python train.py --hidden_act="squared_relu" --positions="rope" --extras=["capped logits"]
Each number is 128 + 24 x the weight over the matrix's rms, rounded and kept within 0 to 255. Layers, rows and columns count from 0. Numbers have three digits each.

# down: layer 4 MLP down (transposed), 1280x320, rms 0.0457, rows 1176-1279, columns 240-279
# up: layer 4 MLP up, 1280x320, rms 0.268, rows 1177-1279, columns 240-279
down1176:126148144125122123108136119099103157146106160141119057132139167135116136137116114124150132129126160115130117129167122097
up1177:151125093115133083130105133110157112120124111137071128122120119167121165147154155092148168170151142090061111154138142105
down1177:158081167121136126135135137154126145105140081109161126113131162186137167131140162157140118122131117125156088109121159197
up1178:136158129138118151141131104161112131140173121106092107102111150112118140158148095139111091095124106131151129126154137133
down1178:124112095125115173131157130121076100140119098131136125109129124168109099101145122135122130137128171128147119150177119114
up1179:150115122157148129140147134102168129125130171103097141107146121134166098129135152161087093152146121161134133171135164104
down1179:088148146129109135187115095125171080139079075132143129105141173128141118112168134098130149108172141097141126146143110181
up1180:177074165158140125149143113118109040152127115095126098171136112086095120196181125186180121136107161146109154036085117119
down1180:127095128165176077130124160142158100117143157114137121125120114105103116128125061134174123164096104091144135085147105165
up1181:141127114135134151144118142136107149112138126128131103135107107162127131148122128115107154138140110117108123108106153140
down1181:138118115129125109130132124072120116154119121150110136144121151129118111099108138187152116144109129137127135120140115162
up1182:143129125079166114140105144122118139107079152120133165151173137140103128153142135102122118104096099123124082126120145132
down1182:116119134138099113132127088120108161071149106142108136161140151112161153131132151155154114119101116109140123132101079175
up1183:153130167142137150127131146154118142123124107123100123126098135102165101134091123154120154153091130144108142117116070126
down1183:141126116128113121123143121065084105152104095136178124124118111132122065120133114124146095131132168145158144117093151161
up1184:125133120103108152151123105142140113123142117103124159088147131139151088166132110128121088122150130123106110110134132121
down1184:119133137161110129094138160147148164101133131180119149119140102166151137113076122130130088154166052138144109114137106151
up1185:115167123157139124137105133120087133133155095125128106139095157106075134115137142172113102141131118143126125117137104150
down1185:120088159098131098098140109120111082100116119072148123114113152087105132131096189110158096186142114127135140093171140091
up1186:141138138120123106144161151103137131135163119128106085091105117168123101112115136127101136119141152135120141124171132109
down1186:107129113157125138180140138103127123082132093104141107119143124122126119121130128152113113122142127140104134131109122108
up1187:131110122126129063160127180146138108145129119069133118114172113121101176106137138090148134107166137118120145148151157126
down1187:126139148153129168112127173082116131126134131117160110098124114122162116083118112130140109129138106123127160134110177132
up1188:096138094172165168156127121107108113129120179096122154153096130133141105147125108183096107122120130104129140120116154109
down1188:149124120125120108096141109126126162132084112079080153115081184139153108136103143124127128099162153170115137137169156159
up1189:139114172136157129112084114129096125107166126086127157115111147126103170135112167076121167118125124140083141113153073111
down1189:120107100160115133100121171164067108135115116108202155121109154107111153158082120160118086118112107140111098138098117123
up1190:152143098147100101129143131078107112109153091122156127071111163114134093123122132080169126125159078119107141087087117105
down1190:135170153110154103144145132143104136096125150155115133104171113182101112179143133107191137136110092135144125109130121124
up1191:139131105095140109142117142123177158118170128094123145117132132124165174111139133177158145109142139105127156095140121103
down1191:121106142128129101135158094125123121123139147112097152124140143124130101108107148119091109141104142173090097109137144145
up1192:139128150120088112141145155116119120141132107137106116122105141128145120112096154117113119109163117122119120137133110128
down1192:107137139126110131147069087101112154143107142140152121160172095178102128156157125097121102129108140081115115123100133092
up1193:174127124167106133096137077112105132070129139145114118124118196119117106129090128132150116132124150108140111137143153103
down1193:099133151154101143111140092167145133108141110122115127129129130078148109137143127154113125090143121101135169107077144101
up1194:105158188149092137109122159122172146165118110104130141142113137163105186131134122111136147102146151143102130134175096097
down1194:111139194104121168126132152153112136110120151126158161182132151195115142136115122184066171116099096126101135144075075108
up1195:099118121133091113095163109137114106118173082138120200152095133142127145134090062146192105131132161147129092095155098084
down1195:150080158131183102100094124098114093114112110123147160134142120140114115135144180164159154150073109145149142099146139171
up1196:103061160153160140106150124099163160113143135146145102146107124201133116118112140138150129072145102170071125115100095123
down1196:117155101100122111104135158144096112144164113142081143098123149124125107121118115161169117167080153115118112106142121135
up1197:123136098140111135130173100103116126124172122110121079155120114134121111121147120144127137117063134099117151142138132153
down1197:149155145118132126130100163089142116151140120105115127078129129174121106113098152111135120135145083163107152101092136102
up1198:112119140152107137098128105101119128147145100132153133150049114106101131147139139132160149127109120116077120133102181089
down1198:125142128128131157150089115115180145132085148128146150126147114137133122104086104133132096098124112177169124133155104113
up1199:168107098111117137144135136116121129156131119155142126125142097153087136133141087149114129130131148083101144133125147158
down1199:131151109119165155138072134153109133143108154125119157145138073148139124119128125118119100119132188122149133152092157106
up1200:113136118142157091137157166136136098123112155163094156153125130149147129139125123140112179099200142166160167149164101120
down1200:076146120148076148145137084148125089141118096133127090152114110115131114116119135149117142131145113115110118112145150095
up1201:116112114176137077126110117118108167121130105135121129115112157144111116114134127120143145119146129137115115156138142096
down1201:108114137095136181143128123135142084103120164134137136115121085159142157154125118110098106095113131096138148080111134136
up1202:128134118102153146130149088138114109117104138136119126133128139115129107108074123145128124122133146143132146121120130107
down1202:134162106160134135154151144117126137139156133135142112133154098097143151165192157076120129114093159102118111121152155108
up1203:141111186078146149108139094099143168124137105159108071130100137115106146113155100170088138156162133135108020186108120136
down1203:133130178168137126143122154146166109139150104138128117134152121168109159100098090122143093167152080146125110122147153154
up1204:130115122113157112168145110138088118144093117172087115108138134104142144142112122138157107082165147146115083126119133166
down1204:119132138155119132117141151157078152112108128159062139101116137147136110069116121079116118166144133135146059147090117160
up1205:168122137127139117113164123137138140135162134134155150126102113110136124145137112112147114124141099128107098146129116132
down1205:153119138142124125080106083120134130122142153114164128088138133096137121156166138122164130116114125116103124158125103123
up1206:105095115135129117132125167127138125137163139164069092156117129131087161123085087141120113163128119130156140123147111067
down1206:118124125139103136113147085109149127121115110120095163154118099121129128097150136099147119147176179143146129137118114169
up1207:123120156151122126114084090113127084051094111147099097132148122104120120125122121104124095177126146112086123111079095111
down1207:122118097133132131085152169116118135096127177130106120149149122151156137181178102152069117129150099126133121116095186102
up1208:123133098130137150090108101149113144127143101122122119124088135081120137131122142117125194145142156138135120114167125152
down1208:097152140146106157150144129144164106106131140129104120150120166076133130105161105160148139099178130099136194111120136128
up1209:116156111113147151092115111146136138156140122170059179141094178207119127181079144065132095140159159129103146152146142103
down1209:156148149176037119133111081151114164167119135137129125151109147175120126127112108146094133070151109117154163091131125138
up1210:153117105120109118131153147134156171168148155121093112124137132108123090147136157139091111112116128121093116129117118086
down1210:124147138129143140144100101143139141138122140118107131157139156162121118141084126129096176103150089129121098075116134114
up1211:108119097103115128157119151102156161128131145135139179126150111149113141113118144139075154153164119145146153150115122115
down1211:116149118103126139108142118125136148125155135152138135137112139133102165132123142135139121172121156138146129141129149097
up1212:117138118128141162092178124136089112129121104143149115135108112082086161118112129129126117105128136132104143126159126139
down1212:103144127131136152137132122116155125116129101122126128125117106122112183122151164140154104102091136148134163179112157099
up1213:137135126147093140136114116111146132115142143116146115124130120132077104132147153098132112121146144123113122120146111113
down1213:082156135113140188153133120149114147164142187124131110069093066107146096149110104128140128142106118071164156128073142124
up1214:099146144099115128120116148107130106142173178090130145122145171111088159091134105117129128154157132142148164120126124095
down1214:103134126180133140089121128136084136188129100150138137120111133085109125132149100114149104132154162119105169120106124097
up1215:154114121118078141153095140152156138110140125132108135074138149152162113125138124124137109108135129147129125158110119123
down1215:103123115098142131131168138126141083163162160115151119119097121103134138129166122108161145143162153135119113116124116118
up1216:127129166116110145109144094126162176083120150129138121111153097124100128158167163146150098116156128120125187074146117145
down1216:156123068131143131114106071141076110071128161115100091127159145165147138118153142142158105137123133116140137102143109119
up1217:178104145135136122159126040168129124132120155083117126151084123109091122147120101137104059152182113077122161116081110123
down1217:132146095157156124134116098170156136111130129154146123134097089123161096132089091125135094111149084154098173117098107174
up1218:144112150150088110151157120111126115149154134121161111119147127122074142129115126146130179112167106119133144154116134106
down1218:139136132146127152134123094133126100142155123120132099137173115103134172148129099133118191133129079129113131129133157124
up1219:134128148089083141139137115085149104106185124139109120157118111137107129162163145127122129094105149114139140114125133155
down1219:094119165149151094132122128125116153160097126120157140098105091141100158096105170128128107160172160135127126116124157157
up1220:154140138143154109152157136102117114108144115140160147104130126133121147115133121121142174155123150135100110135095118129
down1220:112146128131096116118128129181143174092128134151087132083111103126132103134137113140113074106152119108142127149136180129
up1221:065193139116136118112135074091115173156149101137117151140135123130128155135122120133124141124141146097130157107105094088
down1221:150093125128159140099163114133109075125117101069132113133161097119163107113126147117113154086165136116125189146138129096
up1222:161167146181133075168113129115135128178128117118155098105136117106152103149118127095169111100155112106126143110138123116
down1222:099166107116101165109125074117116119105096148107110105119112181155113103168126131170121161137129144153163142153101120154
up1223:102139146153089131112143113093130120113094104121117125094120140111124139132128140139124107132130112121129131141117142145
down1223:111130145105159141126175096150120146124116137160110144125148156115120124115131094141135124118117166116163137126129170104
up1224:107146163091139132150116141137106086128185117126102088128140117137130112153109130171123124131092148145092122114119139114
down1224:145119092138158136111118124095144109120119107124147145103111128098114095121125122124127103135105047119123092128112129132
up1225:181123137127140062164125081138151112130115138136122118139138124105119109151160138157143132114152129135145140120100122081
down1225:098155131111110102124116165111138119130167105143114166109122092102128109142161135111149123101127177097107157160145119099
up1226:110138138095131127149166148119136113100105174146115167157151143118112159123136133128131132122126133106095118144136118131
down1226:163085107137103094120121129081129111085112148134115128136154148137100115091098129093132121157107130123103101110146104155
up1227:096114147130064145129141131130122111103122126128118112102115084132128129123129081122125129081101113120125134147104113110
down1227:061144138096126112141172124154170142081120083119112118108130173106078116091153150093167137092094117172123148070105142180
up1228:094162165124118133154092170139156122107131136104149107106162173127127105132157088150176146131125106134133087064140177088
down1228:134106104159122136151139158157135128124143122172130098170140074109142099073098134140115111132094101123118137157177140125
up1229:138176130067165111110137142144128178165181119119040118077164167159131150129096158108131171111135128122112127107127153148
down1229:140166137099178140128108122138141127151136076134141130099156166157186146148146158082110116111125169089096086128110137138
up1230:147122152091123099144112135096127131174153122119141123093112130117129135141115130126064120153121149146155124115158126134
down1230:150153126154112145139126103081095143091112132153096108115102158120113161115167142149150109097112136113149129100129120130
up1231:111090098153168117130114138128122176154122149115129112120169166127093092109106127081137099128176126129139098147105122121
down1231:159147151104174122142090163102158137143144093084111128121139087141085123139130141142104126106118113123136094128121173131
up1232:199142124110146139121146097114130144134182173093131156171110117113105121104144124155114151136121110159109129157122131114
down1232:093117132117100205185138091129101121137127143164137108173063141081139106133146158140137125108153103133090140169111081131
up1233:084112130121110119120149110117145121111095111148119093112084170127113124120143126164137125181166097112136107154081129102
down1233:109123099133125096153112125149161127118122086097135124145127138113161118146117156121122119153127154097154114133154105116
up1234:153102132195121156126156095093133166111152099146178126105166132121135141150114107119101126168115095096141089136082159132
down1234:118129129124098149104124157187136158140136107132152157090117141120109145123146135131133117111133111146111083169151092162
up1235:164116083125106109102121150131138101119141105115131088107161112147169087099172139103145123110139121089119125137186109125
down1235:091124152142130144153143108074126110154106083159141142139117112172139164137133114167145121146115117091117140115112117142
up1236:101164164089124096085182149115145114121090122105123120114093108118077084113108114160095103117142157149113121119170116137
down1236:134140094103111155124133146067112106144160148149141145147139112132114123088095092120129131161165151184176139135173170104
up1237:157142122128146155127176120163165139140114161135103117139139110152120102131132136150119140147151158133162158190122090115
down1237:115134109101153175092121121165123119123074138167110124116136097123136059159118120140120148136145146110149127103131123141
up1238:161110101117119124137131116138138138133131107155144130108145119123126112119116111097141131093119147161160140121136084108
down1238:165111115162152112111126117107118107127107122107130147174102121082096109122125116183115098149116161090175135106104127125
up1239:147137098146156142121097125169129105126173144098116136149109146118127167116119131138142142115126129159132075131176130120
down1239:139124120125123086162108166134114090087143117105137138129150145122142152135120125144103160144112147134088095094106148143
up1240:122126122136152137132116140110106091094082141166161145109137127111118127119097159122137140146159141107088109098116123124
down1240:108111143134126122161120127131103129163128141131129145107119127117111099148153146151110129143106144127132105106097073131
up1241:118089154141114148119158112137129175143126182120093114135098099105127115106087141126112143150121128185112163113100120139
down1241:161154154131126132150103152134112139071142137131129117130158151161070124148108112117166131134153116137144122091157171155
up1242:182143120166132127161127109124107147142110155127099088096125101136089133153087118147069137121099145090152093112143140163
down1242:179116122135094171105097045170131124118161147146085140138093162131128157076106155141086118144110106131147118121138142108
up1243:128112111134174138126123099092128105126107128123120136106122129171083104107079137129170143152107130134078134116157141114
down1243:154126089121110104131119150115106108110150128122143136129138173108124130098129094140116164152135135140135130131157136149
up1244:126113169131130159139168109083100101111126167193078127126145097143144165122145117110118126103142135078140097127143142178
down1244:181116118157138077109089078118108069155168136128094152096108079139157125119135137122110137152153175147164153154089167091
up1245:121069143153105079143156109154140115128132121125161141158106109138100078143120121152098105112091130115121157137149130163
down1245:109150099119138111088079155173125133106071112142108111136124135113132096159156110140132134115128120128128134124145145115
up1246:108152148109119128136152127132105116119114157129130088151137134089119118088155129129115120123099145169108118120121117124
down1246:100142117108138083168131074112112127154078097099104126178108132100127111081156154180104114138155119180125127117124069139
up1247:135122130102124116161105149129129133153148120141143122125115113134130119116141132132123104133124138124088142120139134094
down1247:131141128138155157085145138123142134098099120111139135142144096127117156117131125096153140092148130140142137161123136155
up1248:142132142127144116128126097123137119102151138136102138147145112158114153151099122109132120117119125125128144104124130121
down1248:131131144149105118105139144127152118143122128155122135094137141118143127132133142123120108136144133136170109115153116158
up1249:138085115138108101135154127162145156121106116162124133133149103096158136146112120147153140140096127116088115130140145098
down1249:110147133120172137123137143141114116119111105146147126130150155130146136109142105141144153139142138164104155097083090127
up1250:091123157161117134138131152086098178084121080109116095068078105134166161136159089163157177128138123092137132098121114128
down1250:097111088106129151126139143131109130165155152169173097124134122155158157175151087116124128152103156080137103126109153141
up1251:159150128109110108141138130115128113195163141171148156128141114112116096118110086118143125132151132094121119122144106119
down1251:164130156118129123121136149140163148148143147109168152128148170119138108091138111130146141169141134164107138125094121123
up1252:145144116139172145080160122130132132127122151131114126122118137140136102173134140125113126126145141144158104085116168109
down1252:143134139116130134118137166144116173130142145090130127106100113141124135113100136084083123154106150131127144120136145125
up1253:143089142103161093143112145149138146148170100139109168093153108156126184182144156167148139107126173119129173127110131119
down1253:133105172113121095169059102137110095115150081094139127116136111128125116092109149147133172106102117149179176152176122130
up1254:155146154141162135163141179090121141104193148116150112135143166122087166155087176104075124078108123139118116145116095099
down1254:173164117098184117163106132110102138162139120181132066123161152090119115086148052144143155060136093062092106147156119140
up1255:114118133122083158147116118110142122105176156153106118117133112130161091113126123197161154150124143174117149196155131138
down1255:122128117111174116102132134143124100074147093107176119135111149129097130105120131124160166140154102123122138120153100143
up1256:142157154108137142139121113097114085115137127128139118167152139158127112141169143109132166119088136117146119100094102120
down1256:118132106153166101138106143141108152123169086101149084145156115130118110131131149136132157109130129107105088118143197143
up1257:135191133129160118138101120079116115131138116113088131157074124176084172130134155071127117110104074136151136108110164121
down1257:124158159207140099148141105145133115152135089152122124167126145156127117085094102141106094142158135137120126144128092113
up1258:119038127166111059126167133091135143117115118131149092150078126096095117118078098160132108137135120132135146131139126162
down1258:127159096138175149124129090099151109109118123069169103128145074186141179129112129148095140097138111121134148154110153115
up1259:111131111152122133116130098120133085105128138143105102135158131131122132161137168174098138128142128120107143129128144132
down1259:115107151161108138139120139130113129141112130121152138145161124135140110115129110103138125120144182135139155131122097121
up1260:118137157138105121185135142097164180146143115110137083107094129106105125116133153073132103113152160138104110146107028060
down1260:150125154144084152120131147131113142188138099143108131156182081117143117127173097131094115092138103150093163144141140114
up1261:127142127154140141118137128128145143103092109117093145121124083146111100147126152114145111117114132128142137119129106134
down1261:163108127138099112133114126076119106123151146112151124162110127101106131140129122102117125147154154112103128120116119178
up1262:098164148088108114090148112134146122182132164130102129156153152122082095113125098094144108111077103080138144162128121118
down1262:117140134122143126122179153126166056127097081146097132114121147163123113134088130151151135126089087127127130087163133153
up1263:114095109133102139136096145147099149139116153133142107131117132113138111126119088113113115145138152133158112132149153130
down1263:113146130140114139129165098123123146101102153111127080120091123119162155139120164114127111108126089150122143127090146123
up1264:133104130129089096225146131109149123117082131098121092088093124138126133160101079128096159041127139145158079138118167186
down1264:086124084142129171138167128130166143137130132101101098137089111185126119107151157112220117136111115145140091103136129165
up1265:106121152129117133146188142133132134085145109128174165107119131115103108130146121127151171130104119166142090133096127122
down1265:132166126086086141086122152156154091067099128079134156122120104144139111123122089138195139131158097170124085121126117117
up1266:146088096114089149145108153117097127128122142134116103114109186133124109160106164117097138133125158082122133163151124117
down1266:145178113133090144173153132150112136118144136099119109191108183110117075129120120105121173144141105161162184134097123158
up1267:166092133114088157111112069145130126121139104171140145127062139129128114118137150111113127084112115110080161157128103117
down1267:169135145155152166134142139140174137093164147143086134107142144112142163108128155146107114117146095181133143138169120144
up1268:139125156135139139150094097103167106092132145156124149116103144121100147130117139140111083134152132099142126102115125116
down1268:116106118131162127120140107114157102109120108122139118123165130198135106145118124142151132146088133113070131149156118143
up1269:126169136115126118140142122122159111131129194111112102147120178139118106131091111133153181144088144096150144128104094108
down1269:122137110146104116095132133119113090109119155128144081126121111111074117118108094168121152108100142101109089153100176118
up1270:122116155141138074158148128097120111134120119125124112107179126105121134125169127141165128135136133122139107104135130149
down1270:135167161124183146114165117101118154101138137122133120125162093130123125060164164128129161090116068071147137153100127136
up1271:129124122152125118148147136119089102083065118164093118123118124190102104140079106098143127124106129101082113173175097081
down1271:139099182145123145118137110145130128102126157145080176118115154133143112127114140119136132138143104130102103042124074118
up1272:173133122116083121140127130160113154125143148135169140119137132119056110157139105120093102119142115099135103149096148132
down1272:108143158142140124121150083114133128092123110126111157134132141125118120156100108115090105116133122124156114112128119116
up1273:111139105129139134140162129106142103093117124121117136117129131152134133134079121098136152138115138137118126140137129118
down1273:139110116184152115116117148111132127155131125146100129078123142123142136105097120113140170107148098164137134155152152142
up1274:131110140143154087141106099113144188127127167148044182103115138109105173119107118137124158120126132103161148113111183117
down1274:095166101173111120112077099093112110110142112131154137177148143107133104136142135117155098083148102148126150132123147131
up1275:122143125126139154129148140125171152138090117096119151101132167085115136133147150095108121144113132127110129111148081138
down1275:111106128164096164099105139103114136100144102122149118146141134106140122119139140096072108104102112116133125108138121132
up1276:169132145114102126096127128190110138124139168127139102129107117138174148150154148144146124122121141119106105126130138122
down1276:184079155118126103151118166150113133112123117133133157109126135130124098199142128125115125101098136128112134149104170146
up1277:151142136141147159123120134138169123119114109159096136111158106138161109104138128118104119124154129066111133138112133107
down1277:108113125124141133131106111145123104132129144110143118103131149122119109112103131118155079122123163116129125116117100163
up1278:129107130161138089123110112134134093117147097124142094115134139132095155123149138111129128127131140112101121126125114114
down1278:134145131130150113105119113150140125119135140144142154132107115154114093138140147113155123100129148147119109093106137118
up1279:134132117125123114117128150155137104115143132113159152114092133124136135109141124101145112132157140072132141127153110100
down1279:151144114122133122133107112151135135127109115118138121114118125184114102080136128177143149110143165129144131169137157158